From a checkpoint of a small transformer trained on Wikipedia: 9 layers.
Each number is 128 + 24 x the weight over its row's rms, rounded and kept within 0 to 255. Layers, rows and columns count from 0. Numbers have three digits each. The size before them is the row's rms in percent of the matrix's.

# layer 4 attention output (transposed), 384x512, rms 0.0339, rows 353-365, columns 256-511
107:100135112123135170111131142126113159138086140120128126124136127087114114114133124146142112117149157156130151142142108097144158094116143109105143122133133105159152122124155132135182107083161096115125131113137095119159084116149121123165106104112142124132119099123138139103125180112153105106147113134096178098137132091083110165186132161135175132099124139168111099113164130209131111163120182148140130183114132191134111094095103118129117095185123127109133144098142126148101129111120133136128123130180148116158099093150165080125108098083122097141090097129146108124124095155107149163133121200119134100090140110127096088116103144112177129088138125140106145147097122090150135178127131090142098152150156120126143123102123124097114100130117147166099110154167170155107079116153119
090:134099141157148089118125123122160108171160132106136123161121098119142096125120129125108128129112130130112152097152146094144163161121126147130141140126145161135120110110149148110136152116161069087127125175127109085137133097122130116100105134152145113093132114139190099145120160143092153116107146135078146094104135100095121142158086152126154136126114108185101150114141136184151116073103148110173117133088126137115099122106134132128106091166137112087127154137153129153118143118093153124207106169178119132162147136171113098118134125069104130097154113149106091124122113111115119170146099097085162137115149139123110117151114141136139130116102094124091111176145163158162159123158139108158119141131124127128118105152111121124153102126127153167104109047178120086092110142151087
136:131129098147099136135125111110098173075107106116143109121161102147140148137091164145139154147126107127089094101094118131092132129129134130143138153125090129123107095157138168167088135119133113082146151134183148149131161092136130137131164111098143119150119140126150114133172156123145105088160123089142140119156138082101121164094103127165098148141102123160133144110112131116143086140090159108110119154148156146146122110131117125170101144159148146131113141185087153103137122101123102143112114118170125153135161108103161188126116103153149085094109116159171151151135154142138105130143127141142144133112103138141096108114088132114117125112160154154119161136087188140170145093114099110178115136145121103115157147124147107077171127151148152180108112168158151138153116184164144
109:118110094101149118132146145133146112119140116165148168118183135114145109163145094122137126124141183123114132124158093143145121139179123096160109128162174101117117128135133117110144130146119118122136111115135126127126122162098172113087105099125158112100197143123136115172137115096104123134090101158098118119098104115120171099080139108147094172158143116136132132115126105125121124090123156142141115128114107127062131139136142140118144146120129116148123136122122130093131132148088078138048163135149108131113137137146062109134148124141130151087098076108117128100141130115095095108151139119128136126124142159100118145106118105118101116176142136114085134098152142152144182136117135174165143137146101106157139142147165192117119127102089076136173120092126151155151147169147159
108:124168096088100109124117085098106153111161135117136141107099110124134116133102116123153117100131163142126136150145109154127089137164135120132114125116115141139154163135094063174150102139159104108139094162132107099180100084113134119122144156125118148085115109074115156104159124150138128118111133165106144147146113147115104144150135142132114144150178082113116150139104180130138139181106157145140144163143082129142150137133133149148112131122091104074055120139167123136107131127125128137149166190187138154166148153127141110150170091137082158155154109167096147106135105147136094099171137156136121131120132193132128159111139114143096140147107121126131082157132123170186132166120121165106136173132123133126106149109097152154100126123112130113129118130126115135122082104152116
098:123122155110158135113176119136125117122100109139147145161085173143141127145160106140114126123159100142141089141113167152114098045099096123067093136136129137132141139119098130116177129121152140119088110112140132119134147151150079133154074161114088158138118143123126137135118148115145111161111164111130142117152132129163106105082168109108095095124188127126153124117131129095107127112196131114101132124119138142110124109126147123103134179138106112147102147149109148103126148075156146154120142101100125087121126137098155133144129141120108105121120153059155141133154088140127123131124108122163137154171130100078100121135128157099163104103134158167120123105133127132123142117110109147089135092127105138120151163095148142124174152145166150084152172151075136156136132095122175
106:086126134087171134127129181133177115161118107162130193125133169090161100168125099140183133106140202131123138147173135126139121148137132117093098124139146090120113122161138142108179121059150115095127132130129087087127090135101147124122126103094161181087167147123142117096140136139158119144121108173073140117123130139097123105163122132139112174145155140151093139097158137181109136118169168173129125136145120154076151127101130156123112132149113128122137160097135103135105146192086082117126160137150155118109111128127150086129115113136148149105065072125121083093136135133099111111160155139124111112124158146089092107076145145098131140129138102138101159132127088110145140170136151118134100172143095109158139108118150193104158113122098077116129153130118151143163118129164114
105:142140115179118144154059147122127118117123119144121133092114134115104123143151135119174147131155112131127100105113090136080072119145127112094155088128141122102157109150140159107129104119083144137114143101116097145118099137124154148123124090152146142147183136139096146138143104140143137147150102157135080137146144141142151151114117082118107121169118142058118124137109128096141116146091108133150116150183120123141155127144119154123179158104105152174088107131107158105140109165136084142082140096083150104113127085091146179144112146168159121130121135158129133154118198146159146099112103111119106115140117162176128139143151120135085128142149140126136179099091142140083113154119086138099137127131128130145119115125172140089105136147163123165178139152078130143132150155128156
090:118141138133135147133123128089138137111081114124104111109130132147099129125135170133170120127134119160129123139119126119096096090107179104084134109125135102157159118120121167141163121100148086120131135111115093132123109108153099127158143118093128131154104133120150158105137169144176129138119124147119162090153134131148110150181116105163145108128141125130118112097134138119125101175144133128096144194159104162137161119097124144146111116159113105127132140135142151111090134124121101139132107109151133108169120075127184132111114126129135114139092091100167135123142142179130116118168113208166099092101127123102074101121104144130192131081140157146113171138086107108184115162116131086111129130113132099099135124097144114085130095165136125163138133189088164165123076111134131
092:164121146138121115167123117135112130121122119148149137161092136134095107086160098097125142138132106131142125117091159139101134102138068157098128124121109124122132132158127103112119109143094139095106115086111092133110133148131114132143066097140121160149148124120096130136110123122126142137136110103141104120132139145155131146078120112095088089160142165052189139145126109068121123117153103118104117113154136124165114148163158134110177135140123153160070136153104139108170117165170119122094143090056165118126142131118153138132133141141145139111153162111124139148119155104156154115118111029098144170172104112115133157159164143118097093118124125126135108092121142149086132102099091150099143105130138154104149144143168103129124184146151128134151112153090114120101187174127162
130:068140114121102138094112147149157124176169131116154134099143100148158151164109138092178120123186138091122167147132081116122138170181122169118135137116109160129115106138134092168132135090136093115140140164135132115167136143144140102134128152114143158084142095118131107100148095155099190104128158142096089165133168121084152121137116118114184126130158124117144123136129125155123156205150099147165129152141134128105097167093136153123120134085154158079109146117148104117138123135115101114152179138140136155165109141136160098162132117090128134149136111150139140144081122161126144144167169108137106139124163181100107104104121165108085106134110144148130156143113150156136105155123162124085091150147114162139126122123146109124111131145103110114104131114110146118104162125169074
095:099168133131136149129160114103143106170148135127151123161072147111161087139117133117129135112160121115119161149141154125154116100151094168069148139068119122138152132124093134135159136126137133107116122149121067104147142145161095109177053150105094153121130106119143113112120159140103135151085168115122154121136159105158114151132151140097128093107164129123139153133106137121124139135233132118110144152114097153151122150099109123104122156137116108124116158145119162177149128096166128111154127169098151098122099113135175107141102131102125114142115151117152137167148107147129160129139128107135150156180137135127114121139124183120123113094121137161125145125149114102080124144110150103088102109120094186138138174108111160143147133159132123085137121139088121110120118087126129
123:150193146119100128125066123106139128099115143123139150122142115165104105141100140077158109107073132195119115130138103132147106121146146104139116112148113115168154104120090090156138105127144158138131170201144099126097150116110150132147125141134181145126073146100128175135152126158143113114114141123130104098165137151129128142098077165161095133158136099165115142087093130151143166192142106140091149109158116106208171127136110163148153121111077114099156134155167122135120133127109111114148132162144158149115135139148132131109145081121141103140093143163132162104141198080131135117154089129125097129147137154165145156153148127147120114140150149135126098117121113167133125114116108143122134157071126128166110063118133125154133138155114126129093130137149090146155110071119123
# layer 4 attention value, 384x512, rms 0.0313, rows 354-366, columns 256-511
090:110137103124142124145130138123147154136100120130122125139126089153150132087135090185122160118131082162171141124186149080124138123107134088108192155114152161130119139103159110106144134112131126130185105131114130119120088119130142148098109108161125129092171098123137138143126155098098140116067089136172131101132179118138110149106161100092118118107146090154110095108132172180087120082136142119162171140082122140053116102129117161138113108108114136135129144111156134150151144146125134086134154166131149134148082122130162128122108168139111148171097145115120139117140118146124132123120151091092149125141122127172150098108112090112153118116112120090102125120163124125151118141134095141102126180123119148108139138167141104136119161063147067106134177151103104111102106135136152
135:134135118133098134118118106141130132155158071113174134120160127127144102106084120148152168142145164122111150130131092145133137136134115122134126103094074152120137133161093120125084093111162079130167112139131136126104119099138109122126134127072123110130115121104138133146160141109139168114159105127182114214128151112081120109122100135134154164148125104116132132125114140148183130124138118136158142134125120154164114142112105105145114133132063060106111166117142102145161129134077123132155133124119081169103130121075109121143153129069112100150100148180106104164100125139135130138111160119108104119107169157172106170176156122147087135109116114137103139111130113098123127132131131129151148163139134159127173136123095115168119139132142120147109163100150138080144126195163143
117:130113161100145095112124112125133135113141127151129142124141164131125104116113095098154144112107170177129141127139177134173137141157137072112085119100149131120114093169112107139107140141097164093130111115114121124118115153090134117134122165088144105123147153123139110135144131135113115126119109155097127159083127165110114119162163156120089154178149124082098113128124102114149140102124118135132101114144136131102155128133107085142110161131141138113141110127086140111126160151129080160103136134081163130121127114147102127129139125141111202123094119146133145120077124119159127120177150117138130120140134078118145128109120144093107162097139129090123142100120107139124130177090131142169161119181121153122103116105083156109129131091106135141130155115120129184119126101131124
116:148126098114160149131108109141116144131144115132128137126130087157131145153155109161132136168146145113170126131147137101101132145116147073131118130106083114128111126153124065148169130116103107091126114119156122133130114182068167139156135158176128157123101102125112122132150154126077146083113114138168131166094166135136121131104135120130129105169138107155114145127126126122090157188116132114142130124079107145117114142156102095120128130133106096115147160139179131119121128150085127107184177099179127124185108149141098125129125151152067127096171147124133128100165128144123136120125123121119136103127128148114113196113146132117086183116101124117130133146107133177148106069135127142118116135156107142140137145127130147145099163167102128100143150154128129099115135128140137
105:151117178098129120123161142118122116122133054142119147142089105115096097127130116160081101121193106180138132113073131150128119097120138125116132118133128140139128139116117123149150133144148143140128125085121129111104113122107123106143136170143118126113123125136137117092113097147088141143156120128110138166137145143166117134097096116087127132133132157133180115123130129098172119157130132129127139126089132167120112129132131136124124107140119155093088077135100154156116116142169125203108120115132139097102171130126140116154180124119143128119116098090132111152157125106203119127131099110126135129126176137102134118141140148116106132152153144141125102145131152186084157081111142163090141108115124107118151136112139113140151108144164187118139110116107166168130156142128142
108:116130115142158124135111167125153092118139148134090134132067135164132107122103093151121132127161166213157144141164144156158122139125143096127138082153098121134105133134131113098132134117143146138141123122089132137103102142129152106115140144146125123099128109110118133102110104131110116142139076153095115118107118131081114139132104110094061108142143131112070108116118113127091140140131112137133069114113120161109114114131128110126108138138135198110154101105103108119105109147116121145141141147084181185129121146120124121151155130128091186137107124084108116129139126100095123150147192113147104118133147146109144123089169162111113130118137107066127097127160115103110120160117133162156128122161142093110090134132090175157138109121160098099144186135063100147115064056126107
104:130111137131108121097091104114133091136134116136107127109122132122111094206112125096166146142095174084099104124102083148124121138138115133111098078160166106102143102146118176119119135137110121132108156187099121147095092111134148122132138119103138109135117138129072147128131087145134132148139157145080131126132083128119130142196097099141122141151102138078084131160111110113174114161086124134112116122183129116187134143140142153138142174139147107167140082151127120116100125104120116178130121127114112118158100110142120138119135105153124074103148118151083143097115124126111100139133129161106084130107133161115102156111150130149105123102070163168141139144085120108125120134103115127142171130155120151155119108082122154109126088148110136177155134114166095114157113155160145
107:134123084138139134125095172135133085114131052097154111118087179139156134163084153196109147082183149138110155129141119151112094114124117100141105122131084123153129160136129107128150123137135125166123125159133132100083112133155135118141156129106116126124118110131111153087138127144156158132144133154161127113107127114083125119134087106136109140150126113148131138125123147139137127180142124132144135182101114166139104152100133125128124143121105117131144121094122120124118151120115104171089127120118119111120113131088124092181158133085107058122141139103104094165134109130117114154137158155089064139110164166155121094112207144141111143105119138110127111141162087118119110163128146106124110142109095151109178142081123130139130098194127138148149184090105109054129117114107105
088:152106148126105103130155091103114132117115071139126147123139150103101124131162119064146116114115121093091105139072133147116139119139125174129094096155162120114130143133114172114113131130170126117116171107107128115116108093138145103130136176122126127135139128133108122117084117129101167173098158105090139155170101132209136153186125146111137139136100126076112129157129111101196114114106113125111132100151135076119158134156144153143144124145184115125075089153128129129108116129161111187104100085100126121149121109126139167117157084149146113124134111107089162112122133104178110152095116115119147147119159112075103169145129144115151117125110140187110131151101161134114161081110123147087168128129141132146115133127140114119149129109174179170142102156157111162144161155135141
136:122129103130115136142096096145145123143112124129102144117110065140116144118120141134166126184139154119134125180144084109126135163121137150127131092128123130134092163138132117125142145110104097095138122168137135168151143147204171121184131122139162149098130115105121151150115129129069148129112133134130127147134157130120122144116125130110103117152141093097136131142117141113117146169168091125140142142146110102042117136110120067121146138083151094127166122141187130101143107129107114097156229104108156123197075128118096092126130151097097154119095129117087162079141119146116144142125145127146123139129109174104108142134133141144109153111072086092097139106137120126120122154127134145127113156162140139125083132200137115145131131120126128165099153137123092126096114131128162
103:126133137128135129156150141124130124134116126138121127137061074110106091072132112146106117110157129143130135134107128110111116119085128158078162123120119119145140192102059148156158146137121121116122112119122117137113120119143102143135135136158164142098141108081142107137094108129101161171151155115130127140141145145210120131101100131128121092148132114119161119138142120091100131171161134117123142166102105142114122129150109110108123131144117136106097099158121157145145128143127129127114135153123148113128151129124145131138171140102138127140132119070126143119160116128146120122127114108133160153113136175113128115100169155138107118136136097167138087142147130168150135100128137130082163114116128100121118149119157106155147168114102137128157103087076094146140143100120144
126:130148153093130120137124145147131120147112129144115126125136154137148116189111115182147091166125126159130098124139159127137134140118141062084114125147122121114131115143112087151177104118180131154095099148143123108128148148116128130113141137119164157123087118135131124124165157134171100109155078150104143098139101145120109126122127103204098120190089113163108152124116117177098148159116133133146094177126114135100073133108098151124137113135133142122120143142159084103118151128107133062178108135152098141122134123093130154144152127118122098127149145122107139101148132124055117162132156135170085102114117153121131152146149141102114137161102148152111136159088109123128103106134129087157067099111090184136136132119105137131114145112130100125110148142141111081146154119170129
103:122122033144158144121077140143107117110117182115134100128118091149133141111181115132113177149136131107160124130172102096100110136115141114158129116127135105133123138097159154111072146096106130135117164169133125145127089133126147176077140076172113145145162104140074131130125129127090134098078119129160114105061125121106128146144162124088143105120124088153115117128142150156089120165117153127134123103130106126137137135143170154132136155116128103153155140118163138132120132131086120124136162115121110176125102143141103107107093141212096134128159147110152144142120132154069111089120147151071135134122130129117139143092109093158134114086109112088138125119134134122132106116132106141118140165119128108150152116163163165174101145117101093130141157166096136133117115099086128